Weights of a small transformer language model.
Architecture: LayerNorm before each block, rotary positions, no biases in attention or MLP, untied embeddings, normalized queries and keys.
Training: a variant of Adam for these matrices, 1256M tokens, 4292 steps.
Each number is 500 + 25 x the weight over its row's rms, rounded and kept within 0 to 999. Layers, rows and columns count from 0. Numbers have three digits each. The size before them is the row's rms in percent of the matrix's.

# down: layer 8 MLP down (transposed), 2304x576, rms 0.0395, rows 127-195, columns 288-383
# up: layer 8 MLP up, 2304x576, rms 0.0394, rows 128-196, columns 288-383
down127 101:440503447537503516544469480503490461477494517518508509521494509489473516530529489511496483550498518533482518517488534516489514479471493495478434445528493553465515458485486537512495479492513454473512508533546521516529517508488511500503455499492475518499530531468553458450463454526505479464
up128 102:479479479484480546463561512491481510508470503493529536509578515473478508470510478486499559488515516505463517500497474498484530474507488511494511532528513505509471503526469539489527533506516488474491519521496509503503501487497462520526490508513526493512515523477512522495459489471488484517
down128 096:442479516523474495511509533496479483472500514513492475525513456494488487523491527480480500492470551488507496473480477495534523506488475521523498489508460552493504511510485495483490489544503494503557476519516491508536482477478489513528498523507491478519514527492550510488499524502493581543
up129 099:514469515470515491485500479498489470484521479511499494507512530504521546515542481475490478497484463472541539490475517543533496474467505470487522472522503509473511470503526476555510491524494509489505509441484454486543480475508516509457508516536488460482485508490491543540505534486528521553
down129 102:501532507515463516473509480509495489487505441528497488547517524528517512509479472506468493470509498518501498527503491471503530462498489491470535534497507464486523534461550473522507464546498463513450509517536474508539495520507551508489486489551521468517518536497502540443479511465484459506
up130 088:471487481487532515478508464477470518476511521538521489489530494472476504475512443482467509507486525492496514514494524469511512448524497481527503495485500502486517439483477461479498506480491481535491493452449513504463497527489508474489466481513519509457552494457485506526520523552530490502
down130 094:514516525501493505517472518460480491472485503523525515489499517501485494469474502496474506532546483483490481558503514479557491478498502523488519460466496527491496467478488465498516535490517525478534483478503478479474484491527504442524502473538488513482536523560490477461510519466497499509
up131 090:458501463544452483476467492535515490542504505531488485520517491476491516508470532500514498543480504506530472484515501475504468493501533476513491517495495504531531498458463528503511501507536520495509485542471539466518509461520499441483524494533495499507505493448468491495520493480537502499
down131 090:543493468498518473503522522458513474533498488501492478458513549497491485486527511501515515472502501520507489515477467470465492484485455485492500542459485501487513458550476513555495558513497533448505505479482490529531483524487527523494489507518503460483542498545487525512493495531492461432
up132 109:505503520480492525535512493497479500484496513457459499559546523471510528528493539548479489479505500466459536486530511541500501509489468446555503474542515516520531547506487463540508513512508508490525520462482450489522501471541514496490517534540491512497510523509500534538498525493493525493
down132 102:485499504534501508509483496501522489499536485542507478472487527490500507488532499473449507491494468469486466451466501552523535525536471530498504527501509510539492495503492513465484517548449468500550506523484494496542534513478479526507521515524464490510511493506476506490504512503486491513
up133 095:522494482501512502520516483437502509506525520491477486487496473480548484509480503535517554527510472489485445519499504500569518491530474487507500520511526546456541538496514509512487570545521503500481472520445498503493494459471469514475500568480504495499484479547500508486480508553493498463
down133 095:466534510523494466528471491475496519485553517485474506506511472490504432502520529512526502479505488497543527492459516483535492503516556529483497483510538494524504485513413523497513482453480475505475503506500475492536513483478551472521526508543521467482511525514490513504501529494510496462
up134 106:514456532514536524509467534521511536492480509536465503502545492496487505514525518504557505508498489497513505513528494482501469506500483467480515508530566442499486456508490503488499434471490512519494485494470529533517491478499473534546503501465491475501460473495483518499450479467502516472
down134 104:495497488517468532541471513443522496521480476483500516530544508543511491518490482505466509485515452519509531505454537509521525531503562492494515509516495505476482486476495491494488526505503528486488534489497467459466499505491527483481446543485517517478494464475487508495484500551510497505
up135 095:502489494554500448487526526504471513448559475517522507497461486516507467509479470509498503461500557455492472492488499518521497539510470487511532533524477465454492547523501498511499506487500496495508477464502536526468512515528550471525477507513499518485482504513493530506487485470503539511
down135 101:466523491466499460507504509501506481528518488464509499520504544515498511478504519541476494554498460505461519481517483499541438443515482476484481480463482469530493482460487484507519523497467482501444509484532508501490492473528469474494535487487512476536467493517532530539541512527521480471
up136 097:537472479493501512528498510505503492527509496522511514517520497495513535522496485515532533528453484507458520491487533489490530494491507499490456472499514463506533463488501508497511521520542511533498509501502497491527523505464503475492482534477505508467475514492485504542485566479506468505
down136 103:457464495501549535492513490535511519522507521533505512504460502508523456525544454476485483489501522496478530490503522501485529518490505484507492498487549499490538516494503488511517457490491500481472526491514465519496495482523478525499520535486529549543531509486524540455496466486500458494
up137 092:469506456515466500498459497474462491493534528513506498445533483517449483515514453515498546523521521513524517483453492528457484534450470519501475442528487535509520497541465510518494492499557480512519479496516504449510484514478447495519508520526500470509506523501527515484528510443516481484
down137 090:548504505512506515512534538559525513523474459506458495485502439498496477521498486519473505552473486497481511463495530481499528506464500514497488489444529495481512503507541487504535483508497505496523519532517517515491507506482517487473470452468459492497500461488478478531548499494527500505
up138 098:487482499492473479505524528539455471480490461512512492529471465454515528518502481546467516477523528495466515495475555538510514469514483502519519493512531504506513479530465515549449517506499510519493505509507490516517503477471534519531502539496523486501511510471518466515474489490464502494
down138 102:458468460512464562521528504471512520537471479477538539506476517522507494481459548513533466534523546527549479530516497530515475513464507481546533495535529477503498508492497453452498521492476532509473519511488510493518489531503493520473481486528484505473502508477521521517510490456507492517
up139 108:479504509492466523519523506506519477533512509513531525494488460488530508581472494486487531520430497500511506501482538540481530497539502508520453474558497474463486490488481472513448502506506500476514470471503527502486519508498510518569537541507430462505525505488563515499486547484485450502
down139 109:520492480488521558517523518480550522534477510470460480468483509490515510492498500552522431466436471489494487499502545515467527473522527463507500512488478475510478549470511490473535522522451564483489490485540490480500511515484507487472505503473477546464509493487469504514493526518497480457
up140 088:448485522502503503484478496499471531470510497502484501546514498490454486487539462527519493491452497511459491488493507478511480478485551506469480541528472504500511537517464511462499520481459503476488518517488493484459530493519488483471468513485501504504479483512475547513513481511536522479
down140 088:509506511514512489486464515498473523513524503491487522496479528572478524474520482504510511489538487520516476521485492518494506494488516546487519490495472501540491542508505508515457500533516531502497530465505522516469492517496498512429484480481492504506463482514486453468515506513546476471
up141 115:513498522447502518515515468484487501498486505524506525499492509481494483552534512466476547497475519508529498488479483486521501536492494524486521463496513534526482514460473466492465480504476505522560505475487485457501529504480451507489554495529492465494480509500508527516510500500515523550
down141 108:525520511536498508498493512494534514496488510480452450494500465526492512481479474512480526580508505524517476477509533497512462525589522495491518518512493514475447547518461473502497526501486506484528521465478546467495487510515493530464497540501534525524497510469512483498513504496528488462
up142 117:482520562516527502459522488515474490462502501535527495517543509524493509521483464494539494536497497508515487492467516500488501489512477520496460510490496504505535490490481529486465517499460524498523500508514480466527469501473498502495504549510503493511478525499459521554516488534529533520
down142 102:497512519481531521539468483528522463505512479521509532517494548549524502515488514481470528472496517558508492521501522508465492494508511488493506461509486492505501521501511470490491518518520505489470488541498477484474490490473514500485503485502519510525484499475446551505506489533474515530
up143 096:488504484457529448499488541514471501525508505509480490493488545495526473486521540490475487510459497518493473503509502460489507483495463519502504485484482474505499463491482523499454471487493513497517519518525504495484495519485532525460517508505470535515484504482527504557507537500517487482
down143 102:525466462495463502499480496497509517482511493486540490503470522568520494511511476521513510530489461484506493507469462557483512524526500501470492527511480482492535513510506517501505466512517522497504481517478492467519505509538505564506577519459490525472513501497520499487470472500511538512
up144 113:522472494473505519541464482481513488529528513504499542495483489503504455478526520505506514477504510502489470511486494485484487522527525488501483472485532481491517480503510477525499490521516494513540505494487513486510470501457550515546527511489512501534515501511475487515463552492520497484
down144 107:486507493503506526494508509502510494484483501487490480539470494501500569524471505474497523486495469498496532487512525520520451481514461498479482480488531507479532527536526495504532517493496503526540488487578495486524505492493508471551489484484476503503491523468491510526463525516486448458
up145 095:477512509493485512519512503499529474467488516479537483488462488455569475513444448470503530484524502494501533530474497493475458516530472492502467468496521545464487486482542465477460479492514495476451474452501525480474516517477505476510534511496476497512546535490491469475500533508498468469
down145 090:508480486478512462493508523502464497555491498508522531515503475540431540500479554506508479538511544520514487457520509491516555502467569545460508510512485457512526533519491545500499521497512518511565499542500506544542515466520513522484457475481517499505436491531507525520482468515484530509
up146 091:461492488488491545465488499506496508514485495510514570485512516509456493500531477468451466475487517466537523499461501510479489494537461477492491493504513474507494509498501503482529484498514508503474495507512504491465497498493527509455532493492500535472543513507479490516486518477508494526
down146 095:510475513481499483511536483478473482494526518492497482488491488487499491486510515535519500511509513456469487463502499552447476552454484543498505440493463470521479530514463544518467517488491487510533510490514512491480535511485484520481471479502444495466511518473500531478535468492510490469
up147 100:503528513481512515493489466481541491478462503516473504508528491506450519463487500541505486507492570484498506519486507470509489469524482483510476472493460526534529472476505514488473520455528502465491514481479516469514506504500482510496444457490520506525471523483539512512488481463508524487
down147 096:525523477555482550459471559434498509560497504504449516496468491501530454461517505487458489505442474505515501494496501557496514458506521534529513509508509501522531478485465465463464527464473455499505510529521491519483473525477520507506499475471472479516505507518477458478426478506495510524
up148 099:524509487516537516459521481494458495525513497523492533502479510474535477490478533548524459471528508500455489505514526459497490503485540508465495460502522479508496501487519498523499522518497535535534503473471481536524528457481511484509487530500473464463539522473514498522495523473486422517
down148 103:519515520508516515534489505516484493513501492495514509526459484531478490464482504524543554526481482469516473506554505518482503459547513497494509466560503508486503495507505476495519514538505465503525475484477485461470423464522490487477493470525538465500489551528479483545446468544529512484
up149 094:527457534525473537476558493502470496494488504518525503518512451467489470500513441491480514505521500480493509502504505505463493476456499438489498520491569519488547525498524470533511496473512492484476492501476512500486539528454496462506505498492486512505499488505499473490475504477579512481
down149 095:451504560470535492504495504469512514496512501509514518485526509468453536505537500560506475487489498505466472496526503495531515474506509506509491492437451526471516482503453496523513527557475487471512523523479473484491530511529553487478524500507506531489522507549456459492487468553463488495
up150 095:512476543520453464485526470489455485473435524457536506516496488492504507494491504476528477494554480488497511474451518478522476482467433484509490501508523511485502487477523459484511562517545487520491489482497486487525493506518450493493487486474497487473515513519528528508493560552514522484
down150 108:470498468494500461460477506454473466523530510536460511516520497460537502511529523552484484504489504494505493493531503469480455483486534501526501464509502485543528518500480514496507508467523528515566511499489492524513466469462484509496491523494447460521485493473507488550465505525513570493
up151 083:520488480498485455504481453473481487448509525509468506477533498515537491482488456489475518479518479466514481515489519506485480470519461543502454502492482492463497534527467510507501483488500496544524492446514472500500496502481538519520511493475500495519479520515463512491517532496488573522
down151 089:494517456482468476532472494475530488522481512540506522467529491472494519502494497517517499536570505493493449504504492467508438533468429514492465488493500506471478465486490451525485486481509517538503475466494494503527519493513506464464505470522452493527498542516482549456452497504477510482
up152 106:474473524532503494457519488490493486511467513530484552452520484486496518534486502480496516537510506520540519464467533480530505529466478497465525533463515489504546507476509533511508517504438539478522468490509425489532499513478523454469483478510452526502491476516570503502522495534470518531
down152 101:469538490545531526540479528474523468496483476513489442477502517524500507538497514528498488482510463498525485487486511555533458523489465471500506503475548499470502493511529517481539494534539482535475497460546497518496492505471489460461469448487553519487502469512444505503473476498506521488
up153 083:511509493483499496489465514474500439497443494521508475469498462499496530551543499480468532486518494534530521477512524510463490520517511512460511501497499528524512513513538489533506525467520488510526487512506545504450521485515497505509478493498468476467557517521499564522446543499475503470
down153 097:517503488474552483425498477476509515460492490477517449545493482482489478522527487474488473490484461478569507462511473536500505511534537526489523502498528511485482525533534505491511509460444461462514498510534544540492560489457528515558524505485515487517513522518544538460483498506463534457
up154 103:486504473522502518460479542447434508514512524486450503479532462521521506532502532487527532476483489451521500504473530470490476492531494493470449507510481476535495470469521505511502500488522494451486504489446506455520491513511493463491500521521517550519494539491487486511481532512483503517
down154 108:498521478506527503485538519460433485508515473488518498467504503573548489539513445526456490478529502480483443520539456482522468512481534460502481495494523516498524501530517508444469475548488478452510513482432505482487476509465539494481494498511527494518515557507548510460463475510511515505
up155 096:491515534453480471512435494461488524509527511498552521515494475547507493490477521513493523512496471453482456474496490527526536481530494498531528499472489481449514464543514500510466522503517526533532500457503469515477481479519483488498533472506474522503500463507520507538519510519508520493
down155 104:446507470513465499520470508526497492513508514481502527510487506508485475520507490491500505466509514445503513478496513466514504535535512522471476541521494488493510519510500524459542492521505513499494462538518498492474503497498497481548585511485508498510496531507500492511485499510547490545
up156 091:468461554486528448488504497490487514477516505468501517495562479448516536505526481519516539541456513514473482496469498456517513486522502501476483453527493546498552488491469534538476522496491515476524470488485502537500499436472478499523463519531469497489528484537507499514486499450465482526
down156 084:525487480485490536510486482505507490536516541543503504500492481540538473502462516519469535517515455489498503479527471503510474510476528494511520503503490482533509507533499535513494484523511504550473507495496538505476500546505506470481527458484494523473531484453491449458510430503509528464
up157 095:505503522554522477492537489516494473487501495533511486543548485474470513504506517518471456525504513508542540520516481458521473483455500490521521478498515500516538504528483467536474489481513522479510486473474444475525503498459480433504532530535515513457488493496501514558484495518545528521
down157 099:486449517514508551488516534501511483479522499507523478502486507486485501489486521538448491502512478574497508522513446498499478516465487504535544544483483507518531505552471497483477514495474521485523489486497505520504515555492536473489526494535499511461520485487486496513494489554516472491
up158 098:486519499542524523486479527469448471512548502534493487459490462486485492526472478469485537575456508515485514518502481542450481520525446498487511488516567491516485503539527515528481536476493509493502464489499523478485476496465475494490479487512494443537515496513469522544501499513529474523
down158 094:490487499543481471497484488458507463476504485509471509499509480494466459533511468498534469507486490498518505557488496526495475518488497479458479560513488508458541540508475515492504476498519493501520488504484468513521504490491443496547538493510476519465466536491541542544464514520511459552
up159 095:506522483521490514449502489519479531458505477576470486540478509509485488494521510484512490526455506482465524493497517487485542499545474511504517496531521469527458495504481487513547473513484492461563501485497493469512543547514508515458566487506531496486488482493485530537524493536476496501
down159 102:503477518487525487458521468465466535495548511495516473534529497463490486489535576488477528485501539468494563501463473496522491459542507508505527479465521475561512537516547494509501471469491504510502518502527513553497498511497534494477442547502476499470531441501472524499486509496493490500
up160 111:480496491497466473505543526507472491516511534487546495505519454440517524504520457523495518494521430497521502519512492499517463523474501499493515469557516523467481492468498514482471500517485540512518523494446488508482454524491463500474497516492474472461506549529529510530480491517517493488
down160 104:531451507568495488513477505469526527480489483512548547496513488489490481539463484490519469502475523473486485474496513519473519457521555499504500527486500530532545531469517510522495499485508475522518462545523477504513481467531513511435531506494526457524499501510503485459516505549513480532
up161 111:462503544511453479497490515483505489514511470516505484497552513450534551510538472478475486503500504514469490489515538483541502516513465422518523517499498480489520467523477507484517507507518466468495544482449492496506490545530509456484488513510472464484526510533527506471469512570488542503
down161 104:491497544509509494505486554500478494520487492489498544495502503479517500529503473501517540509467529533474533492451493519486473474475469509513535526533430511456519502440461491520524507509532514492520525528551491507515533489513495509492504483548500500501518509519553494480520472488499458517
up162 100:460492539534469545517501507488519514483502498498478493519497482483546479505520536513492532518500479547498477481475501549479488500555507482508492481498548493511507497496513517510521530477461465460563528491515493464528538508507463476497559490520466469491508532523518502496473499483513506490
down162 104:472539467491488489518500529468511513494487504479525449581491480506534519479521475445479498466492540514495476534482487485538559505536498476502470508528471510530544520562500482493495498490525524492511523503468511466455512456506494483502541520487500533566541529509524517474501489518460499484
up163 100:455504494526483512468484523503471522526510502520519517508478510492442551502555484488512499517519484513463504546527476475482471468493501519490514510529496518480489537488486519533495497512466463435486506470527470502525541496475478455468499530546476525533477509500501524490501521471497482510
down163 095:541519545525523512465482512452521501501506529504525468510504538510511516518520522531497503476454501480499536525493443488505521513499533531464516492459477499467499554567493474478539522560469504454452511513509473495512544500494526496510524505500504506513477506479524527448526477459520456482
up164 115:511499529543448489453454479479521469492497493518513527485549495529505492487476476507519517503531487483470538522464557494490472504512478512488469476530521528466478489460453498541480541554542506473498504516460484427481492509466519493525517543499483501473502534484502493516508556505501531525
down164 110:512466483522500514522508467503509488512509503503442469475497480518528496535504478532480485498478499502477493492493487486519521536497516474477491482529487508502524490540534493438493495501505542479523489489474540503493523533485562459538470471480514490574492541483500509459493452526536494532
up165 094:484506523497506530504471467486506489515469527509527512471534508476507503518488483553483500497509481486513523517488503509471514534506488505501469479491509485487507432431468466526512509521509490452486504446462482540526471535508517478489527508501431462525539514507499458521499537532499483492
down165 095:498477492497514481419522520537524491499466513460501503532486491516481511494481524456498518523471476490529511473498488472512512472502517495471458515529515520455454558518537446511478504527500502513499518462510472513471524506508458488501506536507534522464463461500496535524493475485479491488
up166 108:514501461462477513513481515496504458507484501535482499530501509520526524517494518490542487518498469494519504490528513481520531481496519500512506445510535491490500471464466491503523511489521502475520483464497498481549528503495498496473508499501484494485485494469485504531504547536530506530
down166 112:446527495451513483497485513518455474494513503529485520455533533543484499492473521481505513520487525505471513456511496562501516494495508500530462478550533482491499511488505475491531506529518517501498461490526576479530549554501510481475541513456521523476500485506498508511466514475548488447
up167 096:452477513485458485500508494519470501465535496484476508482465526523467498534526520456528484480519506500508480454489476487488522478502522500502499480512513498540534509520531517540491510494489465463479519485494493474528525499504462444520529500550491496489492509550524540546506498539502465555
down167 098:532523524501478494509517525511518527486504475535480439523549507510458506503497532519497480540484455511554532449507527496470526536534548534523488516502484497490556491480518516454479518493467521464470528509477494500470490543546482505491461463513490510510514490526519495549505499503506492542
up168 102:534492506469483483499500485458502511508452501524496492482521478465480539513499492480484480491473487453454455504432512467518522479487539503514492475500510474504534473484498491517467478466523493463541515450490498474484510468475498472472498482538521494508479542519520506544520502502552521521
down168 102:496516511521508476455504467517452481496508492469506508505504484488514471500504562486447505488471497513475541473493499508490525520490484517504528550528511478508507530499547461514519442533468530409551507492498514484481506487485478510483473512502492487506455487510478489488518486471501541481
up169 092:481527496505499488481516488529481487492490493527492523562459484496516478515489480519492513514496530524524511502507508488506479524482469437488476481565475497496543505453471486500539492529474473449522494507511502463491475481517480497507444517516422518526495456483503546496492507447521503489
down169 101:572526494501475522481477477504482496549457516487540495531510542503506457500523505485476471482501514468491520531522497460481497482502552491475510520478497511452559522513489493499467491483483508437457513501491476496507484459477500523473457546496519457507526486534525444493476489504477468531
up170 098:474507460524479503484501492494467522502469503483503483519511539465507498484498484496476467529477479463491517503522517493467489464477522477537508474486475535473540464500478494511500504503472501536512546517461511501489475521511480462550524466506506496509506494487517525517494553525526504509
down170 088:532493496506542496503497469460502530488528551456521479505500521509506491484523555469468467504478500535490487460490527467528474565523520497451499473502465443523493526489538514482508486449470509495500510499497465503500502510469469539539486520491533478475459469503525512467504512481513542496
up171 099:503498502507485465537476486523468520495497462479489463516495457530508516515489431533568485536475486492506445524512561496511482498502497487467485453516526535503478494504507507509494507535489513523515461502509496522516509474542529501488476487489511491498519506517482519511505480506480465491
down171 097:427491492484518512492449516486489485505517486496496476528504490471522508504421430490505492503513513499498494527493456488490494536467536514470465487515484506514481538492509502521513474506507534495472521500494481548489524589508497547505542522487480503506481495485524490447532505524525509496
up172 099:479544502522470527490511498499506456444518522537472515502502461493478488523502524496494506538481523468540469528470502495484479482483504495508491475512505463523534458498462491524487494492536525484479474522521429512521533490510502454497500515543475532472490493473469509521504548479466509544
down172 104:526513487468552504511468502483542478522553515451490489522475467493484452508516491481468491472501533514536531512467513453479458471521477513561522499467536504491517509473499468542518486526529486492481462507521488486531505559532536489499497470552513467544495520505532511497451537501449498510
up173 103:491488539533493461475524514536520516445496527496504506491484490448504467550532492540490515512493459484508500487467459510485473509481496463491485426535506454512507449480480441544493531529500576462515481515425507498497496479518454514515476520506506556515523487466537493502502516471467508482
down173 098:497493551493489480552440503490449520525511477478476498544495503491525468549493518500486492506523489505472545486474503470478474522476523520537492489477475487422489523545534493495542490457503481474501510512517488501499487514543537464502487466496494443503495501478483483498470489478484445525
up174 103:490460451495508501470524472546515490489492516502535577472507532491477454507459502467505551464457521444490520507497502518483487515490490536461504560490477513463474523521482501521491468560530513545458460505534544526520466459497505548547489484491511483470481505469484539492486545465518478487
down174 093:525546530500520500543488557481475487515509500505471413511470514475496533468548502527523491512533474556517464522499516494526495506504492481527524452530494496500538489517531489452515553436469492495538498514467462503476550508548498475478528518508505528497502506524489466503523455534495518539
up175 112:523505511532468481465491495493510481446466496495474543537461513510494519511534519488468507482510513515509503514487474487516489476539494498486487494492513521512525509500512526512483492496464533472491488461494495515537483488510513516490465477547434523477510481460508525479464514495517480491
down175 108:487525510499529552490490509488489481495548456484476495530515489559511493521517448487474472513490493481477465537491486538519545501500510520500488490525507528578537480511505532520477524507527480504493506504528521473488504544495509516535527506483521460511497474496469467534529524538485441520
up176 087:504489494485469471472488505497512490479522541509511477494484558511501484528488483499488464505525497478511482493479498551483483467466524461485489484512522508495547508503506469501504545527492514465507495520521485462556496479439500498508484514538463505468527469525542488531447502503464525495
down176 086:474509547515494531519522515493479493504461499492479525516507491469497543529509493503521497543495489504510474524491495462520518505509500520501497511535500481458489492521489510500515493484499546503505479506457495512468509494555517472504500509491573526506483521470481461496532506521537514460
up177 095:490516501457522512490514475511488458493535470532528489496530503465530495466463498474528491511550463512534487531506511516520496494460459501532527453540500484555489507454476507547481491437528470528484512487498505479463476510463498467498482486501461541547466522523500501511517507491488511471
down177 104:527524498515505518525495540555545490494456496432489496510495512520455510480490493489443521508518476472527503507513494510500459479512514474494503521507492489476516510510528448459503508505499481492515512475482483509521488500476496536473484509497469430497495516517517512465476495499479457523
up178 095:502472471492522462492517491500464545493474483487505469517474522482495500533513495528528472493481463521485488545501570448467502476515534483482517525503514479471515496527503514454500466500499507485518514486483484513530488465488463469498517498521490494515527541532557533521515490538546493527
down178 091:488546508485493496475517491487487462502485504514479476482484516481479528523488498524516505552504532515510479523521487507480483525445474492512489527479494511482509456518511547554518517470446493542507501500470474483489507540498480517501494471503492497527500506482467527525544530525460470501
up179 092:496437496530458476503504546460547438490511486483497460520453565469481499500486506521533499470501493505511489505507534490494515491473507484537487469504516576522484520448502545480488487489571511518491473511488494479511507536472450514500543455508515502483485521507485506493513522455530536511
down179 093:510477533543503483514513500509489505503494524471511504499477455492521531542499466487537481471467503522516483469489493485530465479481506492494523481452501490517553481520487523500517499509499503489507486487483523493476464518491515503483496519499541499505468507522489520497529507496474504513
up180 090:476484496518472509521550512468463511521496503455446488540480477466496543499501501486483471497443506529461472514483503465502520511566495529497494513513488518517531516499516492504490501518492505464482495490468503508514489491532505454504477481510511491515467486523481518519480499470514472517
down180 092:493506504494493523497471473552507490494528508503517485492482524557481454497516509506538500511478503495475496543551504523459485504503521487452512491500504444500484508444479541473539534494503522541522533478531527536498520507521509531514501500453509517490513493456481473508510535515527526450
up181 102:488456475481492508517494539510486520476475502572472532477504527494462510523508524515522507498508520509536524492499517496533458472514492504490491530443514481470524506494502456484457482511556533539504507477520483488501524501453486515579499545524480480523459530481523536503484502535507525475
down181 106:493499474489521517469489517513555486511504498508531503572498518516520524459523510490467506512513503479519505453474514544500517499505450504483511545473493480464503532525501501506497519480522506530491499512496479495499540445550563469497484505476484492535506490522517518486536440475498472514
up182 086:503498498507491524492534481471471490544566474484503531531479501508489571511519502478504536480496487553511470498497501509524466490509511459487489516515506544507522506499470533530456490491476506525543516514510481531476469488487491487484536530530490493555488469499496505533476520440485519525
down182 095:494459476499513517458503476501510491505482520489459526496523449513472437496507484465520498510516511488529549516497452505457469525516512462502573519545502493522511491562507495510502525533558492475531478462497472525529480523466467478532471494477516533517526537472512515475492451497480512515
up183 091:477481538500486491518480457483524508510512485513483518447517507487515509544452518493470457463480510497549467519497526467488430459492491494508491514451514500499536503463517471515540466506466494506471491512495469466512540528503518483487523515503473497525512474488481492500511483452541520510
down183 085:515474523496535517494524491465458509477518484482451510507497542483518461493528497515484503499511498517455470530492479513491515522555512490452531534483469490511535506562484535505459482498489485554551497497461530506470529545524499511464512480505478495513502523445495490525460522502594527478
up184 095:489499488536448504524548495499510512465542506504499521524491474502489500527481533514479467529485521511440504476524512468499514477485451511499533511505505467504521450470528491509481484507514484496487517503423539525495484530492525483541507462502507486444515531514471510511515528500491495494
down184 091:502510517512507553453463538493494500474485508470498502541500509433459495459498497476507478523485458496530493510450514565483481490484457499519511479558498489497490491518449484471512546460493476499510524486502515464482519499525507511487509524506510494495487514497519482522521497469530512541
up185 085:528504491500494532492491494481536525480525484514531470467493549501508470514515507470483536536529475504514485541477502577475507472474540515474514506459508515505452525510511502508528497502481488501478523499481538496513486531490465524496529490501534509498483520502531481491511498545531542465
down185 096:513525539503469488501489502483492500521479454498464563508514463492494503497522491489491545483493505476525529495479510493517467522512454487502453492505526484455511505500524447500506480513531495491554517498529458487535530472468513524525477534508429468511495479481541506496463528499486510557
up186 102:542512546515515493502510512474467462524469469526489511528512437497545496485497496521468501516500502463489510484472455481526479502488496464506484518508480535544521491502499479576517559515554496491506484487484447516507497479542486444454508523512439526506490486487487519524507476497492488535
down186 101:463483460506520479533479453495514494498463521537515538519532551514503453534514504528502470463534479483511460540515492450474505526530480528489521503528469510516462468500468482428470489494492509437511491471481466468499501502494497477521498523496481528510521453498540468434466528489477506528
up187 105:516470501512437483456493521544500547551489446531493536502514510464490511505488499468507504490522455476446516525490501525491484472478514507490500523517494515462500497481462525489514507513529521484490511518495501524480532497493488484475475542521524433487495473498554502523506506465521483524
down187 094:506511504522540498516462535450555481451515528462512496473507474504514519486493549515504490503458518493554486470500515524530515481530527457518485492474496478531513491548487488560460500525482522477490515459502521481513527511471535497497515475503526509529495473486464504494522472468497521511
up188 094:495461504468527528477518510552507519495535496521547517472532483503442499486502505507508483479488460532461507477480543495502536476581505467497506498479545508501492528504462490483500499512487474482498528514487494507495531534481472500495440541515496499472468503533524496507477472465477491476
down188 102:479477536516512499509513504488508507461508528495510447539503497471520481459532492494482490492503504493445493451502512557536530468484492534537490478532466453495529494464468515486484527486477507503491531444480526474489532505532503480483513458541481476505527488524473536537544525518529536475
up189 102:488502493532467497461496545483490504535514483488481506497469522472529496501512471487528522516492500494481491544505498471490464536517466528498509440559566527484473498556479464501473538470498508528512504535510479498530491497518465498554477534530472450517523481518524532525476527544501486531
down189 099:445489531506464515517525483513519461512539486474503537487476534493480462485552487532526503496536515507521528509535550500468523468494513488471492508567525476502470495494513491526509539480481497533521526548549501470519464477514485475556516488510469505444505497512518522569510517484482456481
up190 097:431513531502446548491501524511514525513458438521572540477517480450529497499543496485531531465541505465505450518490529503546464519528492471509493488497553473497490474533534509481506515484494519530515504478486492496488492479437481480478482481508475480567512553533483492481507527452525470477
down190 105:485530470470513479480517525541529498496493503497485448494497434550508523463474481504478522517520498509536514463533518514467544511497499491480532521516457472565487490511507485473488516547476500531512498484473475506501507472537474509505487475494494484485493513555475494458459452495521504513
up191 109:491435487516488500501486514465528464487491526505527499528495478529505541520451481450470523476544501486533494518471483492509460498485535480529521476558526527514499486495472495489509529544497512464531474515453470482478472488497449469544560532546463487507480554490537513514462539484518486530
down191 111:562512518499525498497535509528524485473501524543504483491508454511514424508492513450495504483518503542523502528530467527493476472498483487534487506496535524506468489495472527519498468500488522464556484467489505494499493504510487476519559462484479547504523486487507507508504497493429411459
up192 097:480445485511520512459456527500468498507505466507515535484495515456497507520525520495560518503491483485464515525493493490483522463507490538430471533461481482486494536487463529503502483444471499510519471536497496513491505491506506493489467514485490545520489501491515521501503559476493460490
down192 101:499534479495497487512484525500496525515496484472498494536497524505474487522480542519531506481484445544498516507516454564526465487464542552499488532506508469493516501525510493511456508474502480463466428514520535541521482518521467518480483500525472512516505511483494467490486505491486509487
up193 103:507501528491500508441516490483481503477517490524496486546492501497509502518487486497473544489492494476444518503504513477511494446471519518521493496507525487494492497472529476530484514481512469500580478474473476468465514466487499509502546558556494509469459522509491529566455510538528486488
down193 100:495529490469488470494487493514505502544502467505482478527489515533498527530496501508538385531438500485491501522495482475487470500531504507463505495519473559530499494520496490512495483513482497465522480451506512458460539537560524535510500513509521504497474502481495504483501526510487497502
up194 092:485520504509499516518484535559485481501497519485466470552511514519518492506506487504530467487517502466445478482495456476533468523510462536473534483533492479520521496549498487452532511469506501500523487511516453492499526487466473448446545504511505489486515446515533514517511488511496515465
down194 095:454487504468519484478447491476487466495484492480543525501562497494451535523506516499491558509469533495527492530493537471516553466506505516492484450489553484502515494461521471486501499527494503449507507512488483507474527541488501500516466521505481494444498512491489461504502489501556474517
up195 102:544441490554532507493521494462521515532491489525535539516514494465501512517469489500471535455520519532549530509491516520487473474475520510467501516476483494454508497466500508541472471509552518509502487478541517508496441491529515513499512511495504464485451497502483497476448559483516476543
down195 103:527491524482499478463487526495494475507488480527459488506514498510446505501513481475506441526519525489503459486525517473526504489448504516514509508483507449478488509476513497476464466483483502512492502537487512517469479482490510486535501518487565531514517426502508501464499479500510578489
up196 077:512504522469500479482515528555512489446480476523503533508494495472509513468525489489495461502494501484523453500488510544496507494456468509496503480512523494528467479470486523480471506537498487516496538451464510490489516484500502505519448466497503461460500537545526520494520495536501541501